config.yaml
num_hidden_layers: 10
hidden_size: 128
num_attention_heads: 2
num_key_value_heads: 2
head_dim: 64
intermediate_size: 512
vocab_size: 8192
hidden_act: "silu"
norm: "rmsnorm"
norm_place: "pre"
norm_eps: 1e-05
positions: "alibi"
qk_norm: true
attn_scale: 0.156
bias: "none"
tie_word_embeddings: true
parallel_block: false
extras: ["attention sinks"]
init: "uniform"
init_std_qkv: 0.0648
init_std_o: 0.0
init_std_up: 0.0648
init_std_down: 0.0
optimizer: "muon_variant"
learning_rate: 0.00416
lr_mult_o: 1.5
lr_mult_up: 1.21
lr_mult_down: 0.7
beta1: 0.95
lr_head: 0.00583
warmup_steps: 70
schedule: "wsd"
decay_fraction: 0.834
decay_shape: "linear"
final_lr_fraction: 0.1
batch_tokens: [8192, 16384, 24576]
max_seq_len: 512
doc_mask: false
train_tokens: 108100000
max_steps: 7006
dataset: "wikipedia_en"
Each number is 128 + 24 x the weight over its row's rms, rounded and kept within 0 to 255. Layers, rows and columns count from 0. Numbers have three digits each. The size before them is the row's rms in percent of the matrix's.

# layer 6 MLP down (transposed), 512x128, rms 0.065, rows 287-341, columns 0-127
097:149153175110112111158129103165130133140107120148133073157145154158125079129106139118128092143115130123147171137164113125071170155121118109136151149156126146112114149138154130153130149130149090136111144103171092150100111116108088112151140123133126127136164093079150113153149125125094149086088145130128100138136135075102101139152099080083159112168127131129150142137112131115162099129124
100:124161140112143111152124139144100143131133136167104127122150103084126114070115106128124120141125144105098101124130113059144126153166135131116130160103137130127100155091174122141161122126131153125110122113120119144088121130085133140138142091099103134143143094107165110072130113144107117109131117154150130161113102116176144126151091074155178129142149122153129083107153133122167169149073
108:133157134125145138153134127137161152138106185121148135126127139106114131163099124144112126132121100118147100133082116114136124149159090143149117105111141141129108165106152126139098155094148099102143072139139194135134132135138117102099148133110116092115136130204086136133114103116070113099149094113122127136151099128097112129163159151113124145149119149171125168104150135071104096146092
084:112086110120181104142093132131143132124163139065136112166081052110140118199149156113137129134144137147154143162150162137121142154161127133092146154125156118103118103110119108135137157133148157137150125127083150136103130149139133129172168143127126119140110148098113104129126180107116077133098131143102138118167107121096130144137102145097136147123170128114134154133148134109097102128107
087:161108142120137187155106146127155104130132143109106137124135115107164128163102142133116135121094094146084166124156112097136145120128113136115098154171113124137124079099116122154093160137201128125110123154116127141146103140129102178110155137119114121123161109094134131134118109171152193100125126118115113094144090133118105123111148127111142099079083133152084154106136162160153112149145
100:126158077095118136147069085151174122113117109147161107156153132130138148132094155127177106140146120091135120103110120088121150098154127090124095122116115087156151133101095111132147151113134110098133128155145080108116133174153127154145138151130151142127119108081088119096132120121141127131145146134169106137140154154132130115129097121138135146112177137142098173128118147139117097160058
102:121113123125120145140134165134106106105137105131122121122129193139126156095163071148148123132130122100112139140112143153134149112156135125121118148157133068113111144131100140129178137131126145154164150091114103111148129143161144180116130191111113141142114150135112142158101128079135176093144130111126090138154156119125186119089170082131130120145112128112160083091104134161124159134128
107:135139110092111121109140141138129134101151137130099144121103183134137109136131129168141133132139117147182132120131109144143079128120080140060119134150119135168161080129078125115115164157099129091134173150193130087159116119049070143156134143108147124101140168150102132120137140136139126134088116109126138158144157147107127132150134122132099138124127131105133113125127118125110171120115
106:137147142104105127135120141108122154130109169149129140180104178130147127150165154118166117115111111125123132145151125071109109100118123132122194155155125111098116073154118124145098121086094151093128113181098157129134115081078127140112146153120164115149118099102140079173132139110120141126109123110126119109144127104148136097150074139089134151133104114129104101094112158147137120149127
099:112144137101141102097140127132116126096148156133099095123109139150133101149119138114150117164153136124125163116089115123170113115119134089147129186102107099165143182128102115142145120121170159131094159097121131155164117118111164108129138091099131176135155107129108162139090140163167178134131155165152176119130091099098118132153138131164115125113104107101129128111067125115117161125126
099:146112124105119151084145106121129132138082125181139104157101170122102123135133149141120116137112124191159144095110144117095173103144114134138182137145151125141145106122115134132130152129096097109111100151129160164111077100087142080137116103129122097115135147168134171124139130146127102133062127146121127110115162117154128128160120103132144189141129133118129123155185163098152132120118
100:131114122140142099152126129151175154128125120140159118123110159109148147116166092152125145165097133116143119115070125160149153114148164143135141095117127125131109120147097114142134124120148127179077084172118163127139112159092158147138186108151156128107135128153100078147151135130118089140151115161119084146106120110095105128128166159102144149117098119160145194121125111123131083120120
095:146097100143181085141114125206126104161121121140120145111168135116111148161141118109119124132116103148131140146138072103109113147102137118100149122131136126095151129116112090149100149108145116130114115143135118123117125104068112139128126162108131073157135133082109170122169150134162162118120094098150126105126109112053113147123139114139152156156131140087078136137115109108123122143103
110:131126137131163136141153100092149154142169067147115112113133107120155122096095151099122135105157136127113174118123105090070134125133122117129110113146117111137155134134094107108175179141145098176122115097150101159148161134138145099102093147119111116146155086137141130091145110197084152111145160128147141155178097154113138149134110113122133179100142127124127121127129143116125106118155
097:168138139162110128108125135169138085164195161163128171108129133110105147117148098109137101082154125126152109148095142142098133085106152132109164157098151164150140170108127154114100136147124138133137123098123068120144126160131159159138087129119094113120135131134105119189127107099139086132160110151139129157118117124133145135099137126143130138169148148107122115126118118131132179161084
108:159115111090144129110108147111149128144151155130129196114147136096143110110165129082123122095092100138160097169152085144138123134112107127111077154124141095151143101175132141146133145096131154114173152130124122108133155151110140164122086143133134112113099131096135116121142117140159180190123122085144136116122095097104117125070125129164124082145149120150115134127143127135143094134096
088:158130164092118102134124166129144108100132143145164117137125104093151126112126172125136133129157133135106133091147156132175137120156115123120141095096153096154140105133138176138130096126154151121192123120093175124171108102050128133134086152114140106122152136155117116081078156125079147128107109115098126120140119145142168124123127139148144095093115107146155136128085126113140157148121
104:121129103166092161120124095098140094114106179184126088128136139120120129143134132146111159130144074127122155132128087130117098108137109090124128161154126130100097109122143075113071096082158126113110143166129140130147104135113104122120141118156127126158158110129110137122141134174110170118118129110094078091134140162124118143141138098128148138152069117126151086114134118122130117064126
111:139133145136120093138139166131164137118144079113118152157089113144138183161147141132128111105147132107130114127109102129178166121120130087094116130108155078126115116117115165181155157119134156100099148091138161107106110126137126197106144120084110156131101152112140118123152149086117121115130108153138076152137126113137139132107134059152096098112148115115115135108163139104130146130099
117:107095128125152179140107124138134158142105153145104099135136143104127148127148144122098103119134116094160134153122121059141130145141077153074136114117129129144126092171128096088141119101134166130159071101099078129156172090073114110115115102082115167129106117117104157087137155125123118107108118126141082111127126112144143162151124151160166135121130119109123114123115150144156117128143
098:143121082114109103137126159132175112138136112161123106123154117145137126188209144143126136140089165126172133185100097153122103144094113100116096095145096094162123103116130095166129151105123116131115152101094118119105125099121149135151128126169140122163115157110094124154166113156106095112103104098132104122149135141068150143124136097153123123104140112121116140136093113121128117140140
106:101117130122141163105095126128138116112136114125103152113136170123150129119137099144142100105140159132119137143145121101147125112115155116107106125145130104116155130099121105148142161157138125115098110103146114137109131120122076124059142054126088134089125155138147104135143061132142181117108122147150156152159118100132131066131141112110160192154113128124117126118133079145180123094155
091:120159103089111101111159106117174119109132117134109125139098176107150150108119083136090121127060110086141136149114110173134125126141116116086106110094152087163111136104127156152119104167127134128144132151128198116163123142084145155117097108115117138112150121113113141113112143111143094094113137153118104094138104123102137171143140163146090142088113130133136130124153134079120092140144
096:113135152125118166187135146125135110122131123113135152132153122157105092077140122134158157107117111049143163143153135117082087087142124135120150121148115133101166137128124120152151122122149122080123138111088103118144173147157131154128128139071134090091105110104119114140164096121099154165089127093144154109143120169141086129129162132143136088114116102122160123140117145134142106155113
099:163131129156094134167109138145140114113138122136143140122125142157114122126178149155134151119133201122164110089107156060132112108127119126106113124108110161141115160148116149124138119124102147171112134153140145116120073135061141067121138118173137130166124134140153107135094117096133098116117146125148114116060131120116103089141121088110129105159129134160113170131123140100153107128138
125:153100154123119109149113115091139146148142097143121133102134124144152108125146140108183074120109123097134152063152174072106111125107123114101119112110132129128100114113127161102119128134130138110151121146157121123145141158082154086098140170175191119154120113123139147106065111113119138151145190132126086124120132160146143118110146120108154132105147156124116114138131126110094170132146
089:093162130162124127155105148131135120157120108156120094104142119128103145114167103141116144100112141137113116116167151089101137128146154115152126127135125130169134140141166157152093154135079097105105172154143150188088136088155136101151100111086129111149143121118137071136155089168130132091117149122153167116163096139139108178154122136167075134145130123137087127134152142126126125116129
098:122092108126080092108108111111110117102127139145107160133150133123120126181127128153119109127139098156101131119184121120186092124129085172146157108093118143157123113086089134099155172159133144138163173152153113137114130123103127153129088143117158172141147121117127099120131144128175147093145106123128110121134156079130142079150126123165090109138121106110135145120128102089095155131120
136:135115191093123143109150173102140132099108147144126150135098117075095139101142092145108140122138117071143151163099181086093139112089158149117105120119146152101131147157097111106113139132157150172133161119128149135115165166116151129100149110121117124180099129148105121160127107154107140168146126115125100131159128116135104113120120108155100115125118151119112083133087143147134084137147
092:088080162152110136121148145144128132131158120094141108132149135174112116124106096140166087169138188110119118127136100178112094113090105115134125135168118179096118156137111119121097120149102079120112162108150104147094140141118137101127145162148127146089089145094147098110176114159131172129152113133134112144124166123105079088121104106119119136153139140132109136172128126127129114121139
107:134110140117101096121097100160128125132130100092130102162110108113131105118141151124132095114122154149109137107119163123137111150127137129135116096152177061124098088146103174143104143121122122112150117138129126129146104136009123116150097111143132120123107142133119127137094146097122095125090115104140134123157166103157152124091109118115131099124089171106145160116172157131130146148136
092:149126114140102072134128110086157117135094071101110114115124073088109146155144141128169101130112118141113145148105095106153123109159153142123169141124121122143158109127126112143130122151103146111116110132159080106112184103151187079105116127102121163124132121135107126115179099156104137149161149139122136159125112159133144135116148172123115108104152113111159140139107156082098132159151
099:101118132115098152167115092100095161109118132143173155139176098134130133091138170123172134134167144132110126156095142132105116150111107095155128123140104102119112120156161110126173128166109130103142145111118110120145158112044117137141153177133100130126106152112116152101083149137134163115160083184111184157135104118124126120115128111112108117114104133112144108152148130116128108107119
094:119142146118089108112111070133160138111134133107113137153118138105123141091114117123126155138185101123118151099132147155127146130103097122109160083066108117168133136123146115120131169115119100094139125129102126145121169118142191141096120093151107115129128156100099129126085092139107134145158118140129174107111127094133120152112129193156090145077153125099138123136146096125106116106170
093:175131150108124104075105118134089146119125160108132129123126147124158150123152130141106147128131158135122092138107173138112164118120076081150078116106131165160181110125145101147123137111136121102127105146134135105159155079149128130132050115129109131141122158119163109133143121129138150161160120108161107140093139167114168148137112111188112136185145132141104104120112118118129127155113
105:123114112119095134096127120100126130132141140110147120146108124113138104078107166161120132174148106141068130102127152094106118134084114157137096098141062101121129091104148137123159114154134131133130106103131103092144123081103122105113157151185120137127134153135133117157093081144132096143090110159089131139126116106113146154191143087112121122135132138116165174111121152132106100150139
106:093094117127153116106118146121134145130150128109162112139122130111086129118076095107154132096117109183124133132143115127107141070156153157117086134151145113132132145120131144148132132128110144125131147134169166133114103126138088118114152117075145143089139128094136130130128158182115126099113121131115140107160134118160177119080084126108144158139115156117055150130129090139119097091185
089:151149094135120085123090115137139103095096132146125181136118142110147117181190130118108112139168125127100126142092164112150113106132136117096131110107093131114116066131108140099136091122092118115135127106116138124107136116064100119153077152161116109119115124157123154144102106138119186126095140115124125135121093151150106133132132160139136154157159148111122131119148204125133148135098
089:135090129096153122149139116103112153100147124130121143155121129095169169125162103143105127111181104137148055078158133104137151132127150117127109149119097099152120161132170108136105137162094136104127169166101115160135170129153132175066121119104115114147133115116132129150136145085126122162117124122116174098122147137133119160117139135125112110135117165102134116139094125128093066121108
102:154106079149155125115126108129108146161065145155133120148113140111148115134180128120132121133156142117126124134125110085147128148149127149133132166120130102120112116120115092106076113082149135131117141099127160139121134129010108102123130168155109154163119103153108067158142125126146154112124158146109095134133122139138134112146125110150146129108094142145076122122114144124129165153132
095:159103092125099128120132168119092128135137158106112109114149141114192062116131113112104161153145126122120111078133145137120150099174105113136150093142152152095133131175150120110130093149101149089103146123117089099104117187125180121138136168141131071156154121102115132097141125108107124191124108117113111135120137154124121132123144130137128125137155152131163093118130104119102101126104
124:116162142117107119110112145150124094082132142149132144147149133132145111118103153123119151155087096147148096140120103087122119145125144106150134108132135143152138080116172108137125120102104165138102068131123090110107131195139113173121086112087125096127119132164140149129081142132106096192134135104091141143112118129126110115103157183132150134112104102100139086156142156148109136155144
098:089139179108155188118166118110114115127132142132129139102096167114107122130145144127160094115162092113124150132122125119146100131105114098182140080112118124114138106160070144136148114135082098118160145127151162113093153132137140115163126131120105139123124144139126100154144106175131142106149170109119134166128181112115116115095130129081150139135149143108113128151170189099131137165114
096:149148111063111110123087101155127177096176151187125124154108143137168082127112163102110143091151091175118139113108143131123129126120128111150167121134118157134151164146171121145122118155130119121094098137179113142125090110171163133099119162135085082106110130095123146114123139147128072157097137134105102116121115145113109134129121149144124155132132115145111098152112131098136137127120
100:134120144168095151140182147148161185107154084172131139111133144112143108150135125121099143121148138110144149156114141120155159075128136139102117138095131118131114108103103096123108120099144126134130082149154112179144129138153173139074091126121119114104138119134154156085133153113103144122165106148123115164132136116111148171169173144092113131172146139159117107156132153116162115139160
087:105127134108113099124125153101095109120129128159137142138088100140129093120133133110168143118113161154112169118167124123146090131149126097130132128117073126106109131114106090129141104189148137111174139134100081094108093117068121118152143110101124109146113099113141137102135093094121133150141127152092117085163165150088108177144150136142124123131146086102170136148130105176114131146102
099:156110087078128118131095172155144112102133105163146138147141112110131140122127121143105119119110123143070155129164098132148138134129153124146135117151153074123097067178116148146156158133121150131133149118131138126130100174144132193163155130111140129163124128092151150146176108107134149139145114105142100100104176113118148110127149117120154074090097148142128154131105136098130140135089
090:156121151129107164123100087103086156132089148168117152161118163119101119086135070155149120142128161146137126171130123153114150117091157131162111135155125124159172090122108072136141149146136157121115142130123119148096114133094185108092153115109106081111126146134143188153135106129083131122118138121147103101130127147134106128126113145157132155155127155099086131101094133125109128102136
119:184130146123102145079145159111143074178119099131156124137104142100128106104137138109129099111108170080132146157118133147140143142139144147139144156129118080152108151154121162099084163128130088148082148088105111094121100073078098113133145106137151145125142127122118093119130118145073125141123088135174125147119138120121117159121096144150101136125149146152115121106121108119140091103127
097:132146149104098167141128153112136160101142131131090085113095132139141131169114135139141135099175151110140116132139139094092131142159148137114126129132149158144134135172152103153128119132124174124148150116144146139118093153048127105172151160126122163147145123126144081122155118136133136157094150139116125140147092070138136170127142144094133159187122097126146162136110108111167138149174
099:094132121145126105141103112098105101145110155138064105127137144117151107121108116128140112083143124160102155163089148121119131084115146127146159123173105145114135138147117179102146122146123097114136107097091115149109102137076120122114144184086154137085081126069104104146061107124162140129127126138144173138133110103164123167094133112111111157132117113123129121126118125134137126099119
097:147117190152132120173119079134101144158123159168116130151152110123129132149133145150136088104139110116118152113144090121145115141120089117129108101091135100163155123122121123158124110086138173136128106107142124105121163114055135153128099138091161161166136132124076119144184136142109145093121101108107135084120148138114118108104142112131119102154132138099149130140104126087144170106093
104:104145107108139111116158116125132104150125173093155119153184148121108163131140160151114122107118123087125130118091161068163116111128111105141112109079121140099103098103173132152126141155123152095111115115093129120114172141132132136132155122132122132110117123131109072128107151118109062087163137134143106142148130158116125139171134138154165125183129129147114175146130127086129125118076
088:117166159106135143131118131057129100126123153162114175113143139129119151129091107094147153114153118114132179117178137146126137105141145153121172113134158147100125124146155118129183085156125106157135089179132133136135097122099107131149134135152122112135148125142143125103114096127112151146107082156127150133096129109141106144120115144130127147136147136114207123135192158098121099166128
103:115118072156164171131115112106134138140120112144099114154115153074118109146107101145103093105126116130147099116123104150143110153130138144102130117110188068085182090119138132126113157134148154155106116103171127121112151100126148129140105136094132105113144104151116138114103150157113150143131072138098076091147124131156132111113146091146154154106090122145163123139109143126094158133155
# layer 6 MLP up, 512x128, rms 0.22, rows 288-341, columns 0-127
107:152150114190137120128148116162149114120131122073117140137085103122134094096145105143141153156086147106095123089106137159126102106129136120168143135118130148152097133133140148115130156134130172135091128073108146098121110134085064117088102086118126123105114138103155138098165095121072143139136124137140115089121152150188115097146121109135142120132117119126114135108157124085124130105160
107:095116098154122081141120135123101075143122145144118099116087097108141156153144082133127142118123097154134152161104150102110087073168156111150138177115107151163148113120102156139098134134127158105107124088135151139108093114142129125091122154135100125064169181137118152137133126115134134139105104101137162123115123126161108129119127126108099116099131121161135139121149082113176138167117
090:116111092123124140108136099112137096113117113125119181143155156140109122110125111110136109093114149122113123125051082166135130125089102117163135121101100177158127197146144124101120180085109154095142142146105139085168144148093088120127123164122102141124130108118126140115128138142119142135115134113142140147081123128157133121121109091142166148143099181111122151125125117107122155145178
094:079110170126091144102143103122128139149106127154154133127134092151154138161078110108098146145130146164110153156129142155134125067169140098158184148150109138111159134099128107140123124118158115102128098138167171113113115129118156101162153119098106134100116159142136159139159132124132109147128149150103162151108094109122155089134082141173116095120150122168105113149104129094130166115135
100:122154099151107117124125096109138088123109141106123137113104090128132094091109166105110143135098104190107103126145132097116140111125130087125140124138110127113101155122142124103209081152137119148134157108160119116140080170102136120150090117095132147145132130102121141117137141086093145130060157156135160117139157178082125130146146147164137107109118149125130148113123103140124090148119
102:130093169157155120123162159140142137106146160122114107147070091077123122102125155137085110115123099114129078124138161122099147161101097109131099142093142137124102092152119094113157150159129135163100119133177120147163129146130110129085098120092119111098118144154128089104096170160107123136104136146162125118135116109128114122088101141154106152139109135113092169167159115104110132142130
099:142152164145153116160096161159129147101131114119144125131116118089161123078146157126172098150080085139126101141115119104097170127131118111120136103107114085115127180120151099108124143068157153123080105088095101191125136120118117168136087137136099126138146146154106127140125111143117167119143105145147144113122126120145116129059137091150153117140129110161117119125163114139127139126118
109:134119121132159144167117128133133083128106141139128139100151110141157128125142099118158110082146125115137117100121095144132159091148118110108153153073127149119109085185100113144137110114176116156134089105149066132081190113125135159113086074125136102097102146149152151081091122149110134101121123141135125135125139140142147140100129138105129089139120153156109154147106082141110142123109
104:156149147120067166125103107084158146122112117083122115138095130128091170116145147130136139110087169110099103126162132087126114104142111132117111116102101106123138125097101124123098100157142141151092184139158134080136128158128148160122130111128089079134121105122194135135101135122154120096125112138137117115142144100146091113122126104095116127180110179115118099117133138082132138144128
098:102122134111144150124104117140148148122145130072120117165088122134135135138133153120115171093158146136083125158110175095170127087081130149159120106150151143081115157158124111131114107125101136133121146140136176150143143135121124159146191107125114097126074142146136143133157168085160134124134131134110121114119134164159105117132069092104115106167099143148113144128087125147120149101111
108:136119106162143118190114151112130113123138172115105132095135110149137140093112107134163093138155135119100133136088145152151112123099108112164113131113149101165125115128122114151113131108112126109124163109132135142117169152097149155118113187072130131116111102082129135139143124140109126123169183182141100120108133159096155131156126123135160157129130087081134108155101104167175141172121
090:113127123113102118145131148078116145128146104110143108144096144136122120129135097153160153104119148089123142144107142086142124131135171130154154103061111145151110168131131113106143110158088091115124133136150129156151117114137110072139136132152128115100095135157143134135068107165134087110126110115094162188128106170170124121090108147102120091113128140127133122115104106113114173111073
106:103116116095119148119164148076152138135084163135152141119084114119150111121111150096118117108168109140101139141096137127104101123092105124109131135111092133132139136130135112135114138121109070150125144139112109120144115121136122109133145140119128083093087166156172145096132149139120076092147089152087162079108115141110104105151119153124116080132106124101131161120092073133165135091092
095:147104175145153129162136142158119089137133093150151094120122160094139135115119132131144149119106102126105127117143147131123149099089141148143155171133155150144110148153113124111112122125137156136155130111121107069153116096170111157173108108174122162160120184132135134135060106188135135124144090138141152115133127133120134124094126162135119114139143144051128155113148126083115150119111
099:151132070131136128111119153140108094108124101071102127113122186121078118145106144127110099164161096124102156124115120148126127130169153130154132105156133128112141096122126164104123123194191111138105124117137156140124144132112116116124135147057125092148155112156156127125138184120136154128131083121131097086118159128120083095134157095110129136112102170136122140142131121147135131116141
102:138126136113107170130126115147064109127095133112102097104155123131102157112144132134113142107113084179148116168116134126146130129095157080114088101129097180134076133110117107111074164147106085138120125124142156147101166146107148118164135114109142142148149116062120152161173148134111143129166118129146123120151139125177102107113151122130120141134141142160111130166129136126088116155131
107:102073128101101117118137130133170102118124128095101113156140105100119158128153176146113119135116090089098087135107118137183152166129168093095106143134133088107178136134098135149099086081122134108137117124156177112111134150121119162116121138103119111109137131161105133106147154116127114125125184116159144151105154114144116125125105167098117148145153137168088081128131127113115122150101
100:163097077105126163161112115133154073130147110145181170119113131156137117081123164132128147148124142133152119173103078134177110130151105119131120127125126106167095133113117118111119147156147156137098124112118136172109093124184170117130142152095116132145123141137120165157146101151106148151168170135123119156133142121154148137129118112147086125118131100156131125076132135088123163103104
107:063111141118157166160121107128153139129152077141133137145138123116166128155139139101129163077134102119114109117126113083112123082100112116160150127114132151164132114128102131141131089115133076111126100084120120135125113141109147104127119096139133115163116136097169146125108114139156071098106124173108121164123120129100144111125121181095127152170098127157082129119104111174102091125126
099:129126162123140119142131148109144128093134100097110114159160109126148117110112119092127176158144099079103102119104154115119155095176119120154182146170145146117127163140098090130143125115127153129116139113191110156140170101145102092129119105112153092167124124120122146123128161161133132104150175132086126156140140157116157130120147108111107149163111137174096122124156164136178146106129
107:114122125180106144161088143108140081111133150114102161073131158093146130104123134110109124174153171085120114191161143100130151137142104095112085141150163111146141115153126120167118106109120104137116146119115136123158103144146096143123108121179140105158129134151142155078120114137137112145122169149135145133152139123101112124167174106088103167127130145149127139134147111144161090111121
090:119089176142141138136131132168125132121126082058146127116119099108081112141117169151124162124108118122122088116123092095102140135136147101141170113139115128125122142132147112101119111125127126163147132119152133154183074161095093145115157107105159121150140141120129109120143129158127174122071110140173132129128112122090160093099129125130143124100127096137121120176116075140152130163094
098:127120138168079131106132139120056132138103060139138136108114117140150170156128171108146125139126156145089099082127120152126166150133121111127159128137144127146152103082136154109109163103113140167128151158161177104123142146110135114111117118079120178122139124150145148118140159144162116097122100119115102132140144107147127107126112073121109149138113110136090157111089170167133133111122
105:146147078199140161144084114122138122113119131154082120120122139128129106084136135145170114131086073146159092103073130115143100120146152118087098105128113145145136143118111091158167160100129123160132113137143134097085159100078186105083106117108109100134150154103115114109143100137128127118127137114143113112115135142146104102117168138112146135100116145143128129170121135143149110113130
105:147149134130150154138110166120127140113120126112105160098137118157125110111110135148197108105144121073114129077160144105141125108117127126121091110099122129156098170131126133178109166091133146166107162135133123079145107134100143092135109129118157112151142134134167123071055172100140140132097162130146123126128156151125125138104111153117143121133134131133103183151084155137113124137109
084:151139131132129128151136118113149122099137092117127133103129143103139121121130159123110203130124145114151068130132115207114130158080090111182166154092100147125155145139132107099127119160112174134132152122140102129151157149131111140090150161162133107101103089148133182132111126127141133080155149114157122134126156132097126099156125091101159121140135132118122135150085093112129109145121
103:095133153125115172115124090126125095161138137100118163111140129151122102117160158117119184162117086101131121127109133124127158101125120106135153109133124111066116108176106156152138119123084164109123107107103174152173141166121097070120144144127140125128130107128159132129109123128087092137081151180137112112140169138137109153114158086101149099124165128148104143139110124144116132157107
126:173130123123138127174179165138116137151150133175125110101137137125161158099158153134122107152150115083107121141134140111101141109133143108156123121128143131084087119136114139143134142142116094156127154109159098153144153106123142148091137143122124116137120134160145151137178123146150166164112128157180045111144152125168117122100088155126108120140091123127114105118141155123135089167079
099:156094076134104102125130110101173125109094124152118136127118156119101123147121143157124142117110091120158120132183121114189124118089110126138116130103122124175113108123177095146108101125123148119138117123127131095171104106126117143118116089139097098122123133144106147124066181121114119143097105157140108106103122112107148142155147155125116147070141077127148108109139124127152188118169
105:133139088103105151122154163113150174116146130143123181052132169099111088098101110123118083133132112106094100142125133135087132112083124091135109146125101147129183139093151118152132105119158138157133153110144143138125116144089129125099135182095141163152121142148111153128170110110148125134127163133143064104106119138130117118119145107130110129127127140183114111151099142098146118122139
094:097100124114164103176170118119103133124164140078106142133098062135154153129148135133119121118172138098058132108145167128134134149111140132127119141110132130134186150102124129140119104089096100124123148088105114108133153107102097146133084156111139089125148126140105130146128134139110146148132069126111102117108122142149153125141143131160149144134094103105131148164135109101191104141158
101:149156153119157118139132140095122100163123135079093112132148151102107101108100114130146140130131135141162134139106137174143156118189140075147105130114097169123107141174119126163102144093161129111150135138111090156127132139125090127126144105125103089159158180152145148156120127121097151093076160100121121132127178111124152126120113109117111129120151131085138149098109102102148170152159
102:131100096116124083119157142111083154142128153082120129118085165130095096131115128132140095123106161164143136129075091136154107097100152147094167154109140163115119112128073144128152145129077112107139089095128158123127132141153120129104161124116080100102120111162134112133122134107089145116070163136111117120117142092124115132135108123122113145128115113139095127132082161118140161138183
094:105086091121116159160140085110121143103137124142150118147184124142105138154133138082119137115122157126075119140101120118084121117118168125175117087173094136110051107090109132136098136109165147115112122112103138153132119147067111136126132097110105154113130128129130179155149178155122121162140116134140132098100153121145116115101105154141126127097157109145124144130115135143132143108090
096:109140133157157143147138170148163153112097107124157117109084088160147108123130108116108149137099113075124137108115115124175077104123092126116134116113133126108097129133148091166126144142104147096145100140120118129116130160149127119129086183128111127125098152131094117112170137144151168140099076110174095116119153160139131079129116139110160098079114099115098168154145102128126103126128
096:136163146106125158134177139110117124129109126141086132145073139121170101167112153149113157129120151108165142175130137167140146162117137107145167132123124099085143112121114125089104104141111088152135116134123100147115157144136170121112143182164104133118093092119111114113122116099151107161105133141121116112094112143095101107176110123091118064141119111149163121101115162125161164137130
099:148150097111134105169171149065127114141141120154141161157082103123097134086132121151114141123133142131090116150133137175175154134106154142126140124138091115151150089133142132145139157164131156120090149140127132166119088123141149175127061147112108105137095067131164154105112110167108116111115131110114118124119128137189157152133135127142124104155121168118138154131148119098134113135125
100:124115136118114138134085085134144092135150118155113169138135123166110115142108074130183123101116115118131118126129116129129116137125094105128121154121136140156119156096156135122077179138158154126111148082138142133138136090159148119114159194138120144102186137098165116095135120130141123121127161105132174114114137151131101109151142138110091110120146127079122125106072159104073151117104
104:139169136147115172163151113104129128120125143147140157124149103110123128102122159093108121105127147106110147060078157104168127105087112081111113099116163155152152117144151122192131123120111123166124109119107108096133154132104122141163127164133123143080124146124104133128097097130106132074076146162102130086121102144129105125089115116094170116135141090140142150151147130111126134126112
097:115155154131158174138177136115103106168146101147141158120125126114121178100126143166165139093125092145140141100151135094140121168087102088161107188139113170132136151090146145157115140117116139135137125122134120119123127109160169151151121113168098163101122151169138144152153122099172129142138149131094112121111153106161137147110157163082140119113109143105162140119144119171135151113119
122:064130137118180156063135119168142102125114148138111086149132138157164100133104129117113174136111115143168089153075125103114107135137120115153126146108149131170153124128165136119121135083168154162091128125113107125115123175141071147136130106132113087136121175173158136165127157123116117148096135132113126104096137096127122108107158158119105128128095130117120144152117134112114135142107
101:137142138128168131106124090099083134115139143117149109150149120105129134081149151119128110127139145126131115113095149156149148086124116123104138149187134170122066146076159113133106086121141138135078158133133129121126118113130124101116157116121120123093106140107192137112098165141127130154107110164143128141135131146109089070155111157082132131141157141144126143121074153177165131113147
090:129137141137123126087128143157171106162097114128171133129135125118158154114135106176101153092131112138113102151152065144134126110109131102104130113105128169090168122147133120089097100072146093154137141108115122135149190103168139139125119105154149178120122165096107149118127147134140151096099089117129176134145108111130128156104154176144158082116116122104115138118149121129123123100130
099:140123121146154111089170127135151097120136140117158091126145135086161092094103144095125092175127089134145134134149129137129119120159138095164114107111179151112154176167122108161122116136128119139128117097142160112148119131128131164107112135117170161142131102126100133127128110159127140133090091133140153169063117118117177139088139159110130099102129104128085117116157114160093102171112
103:114103110116137124143146141150086128125125121109140075140116128112111131093099167154126097171147145127147152115130124116173163097154132146133089101106159172135154120124110141138121135119110130105118129114154173155130123154116140145178093132144163131118107165162102119097127145102142150107131167152075124195118167139113150124125109133105083135164122163140123147100133127086105138090185
100:095126100129115107170114157129154125114104141129177081137111159118125098113151109126160139143104094168109098140095189125111150137162100120151172106139109118145115148146137111136178156116115161114149136100106124138126111141136108112102155117095099147129082105098126139126165098133151112178123174143144134135090119194117103156124108135103157098120108101111120125121132134076154159121112
101:131140145089155091168126152126139149139142071120141168131178105149098130146129154091133108149142116141129104132179126149117110123150125111120120102144146131113097154184139128168139138116106127105141106149102174136148150147121156122151116150145112137178119131118108151120152142061152116117129115131101087093139146139110130130107132099083089098122101121093149181149107145116173159162146
109:171158170102133142132176119125101125117075103155117147104141155127154124158103140132112150138154173073071122093081146132140115133156137092123132128069098122194120142111113137155136156105104143132080122102136106144137122091158099120103129144144113120118105110156124138102125100145136185096115097152145120128109140170131111099133093134153106137119123128128129133147101144112169118127130
106:097135078143151148157152091135120079143116123158123097119144133111111141099107134149129121101131095173126164120158102141168124099160145138151156126099098114152124134092134160152134158133110134129181111124142080114115136113125153133057099102087129152127153118161094141102143102161092119115124166139098112113156169132103117140090147119108170085142139108133132126120172133131128140101103
098:148076103099119114181099114117096103116178141156148129175127132116126109155143106108095134119150144120086152140131127108128166156146135083150111158136072111128105113134124102092124151145107160129145136111146167114080155189118145110150107182090141116143090132145162131103099144132187111107143082142141108103126125144108098134109112157099129112144138143117129117107125145139148122125119
097:125118142120138116140114122101137142156137099120141154164106115147163074155129115076145129112131120145149140146119151126131110141134158121148134082087109081167126153156111133141109147126116084137138105122139161161140118140176109169114112095129129119136083107148178164099121140167100101139120111094122086119085132129159105137124120172144160121144114123109074157127099083097100133083144
103:126072138134112124111106113095100091052070169152120121125149156077103113132115117118170115150151146142111139149155141130124114146140159098128137111164118083119122141113100131114102124123146133116105119114123133134143111133115101107140076106116133151171135150076095127148127156135130159173168138129137152055119163111152126093150136174128137110111108111118145137110131141131148124145156
097:116131144150160106107148167143133152108124140125152092158142124161100121105146169116123141151109113145128140169109111150092140104121101147149086182163113143133122137138124122153145183113132180148111144152107158096156133149144103101175145130157113114137130131128140101091129168102128123171079152140129125126135114130120175115105132062139163119138143117126151128142134084119135133203140
101:121108109133133089147152130099123130093148133128127101109151137082108098142126133093143153118095105165124193120138161149066150107175132113130105158117123111147158109161134164105127121161160118169117097116130160137140100133120138140117155153128121092157148142149116128096097137046123151133141147136126151144124136128157098130132148085120098117139084097126122124162132168164149097156118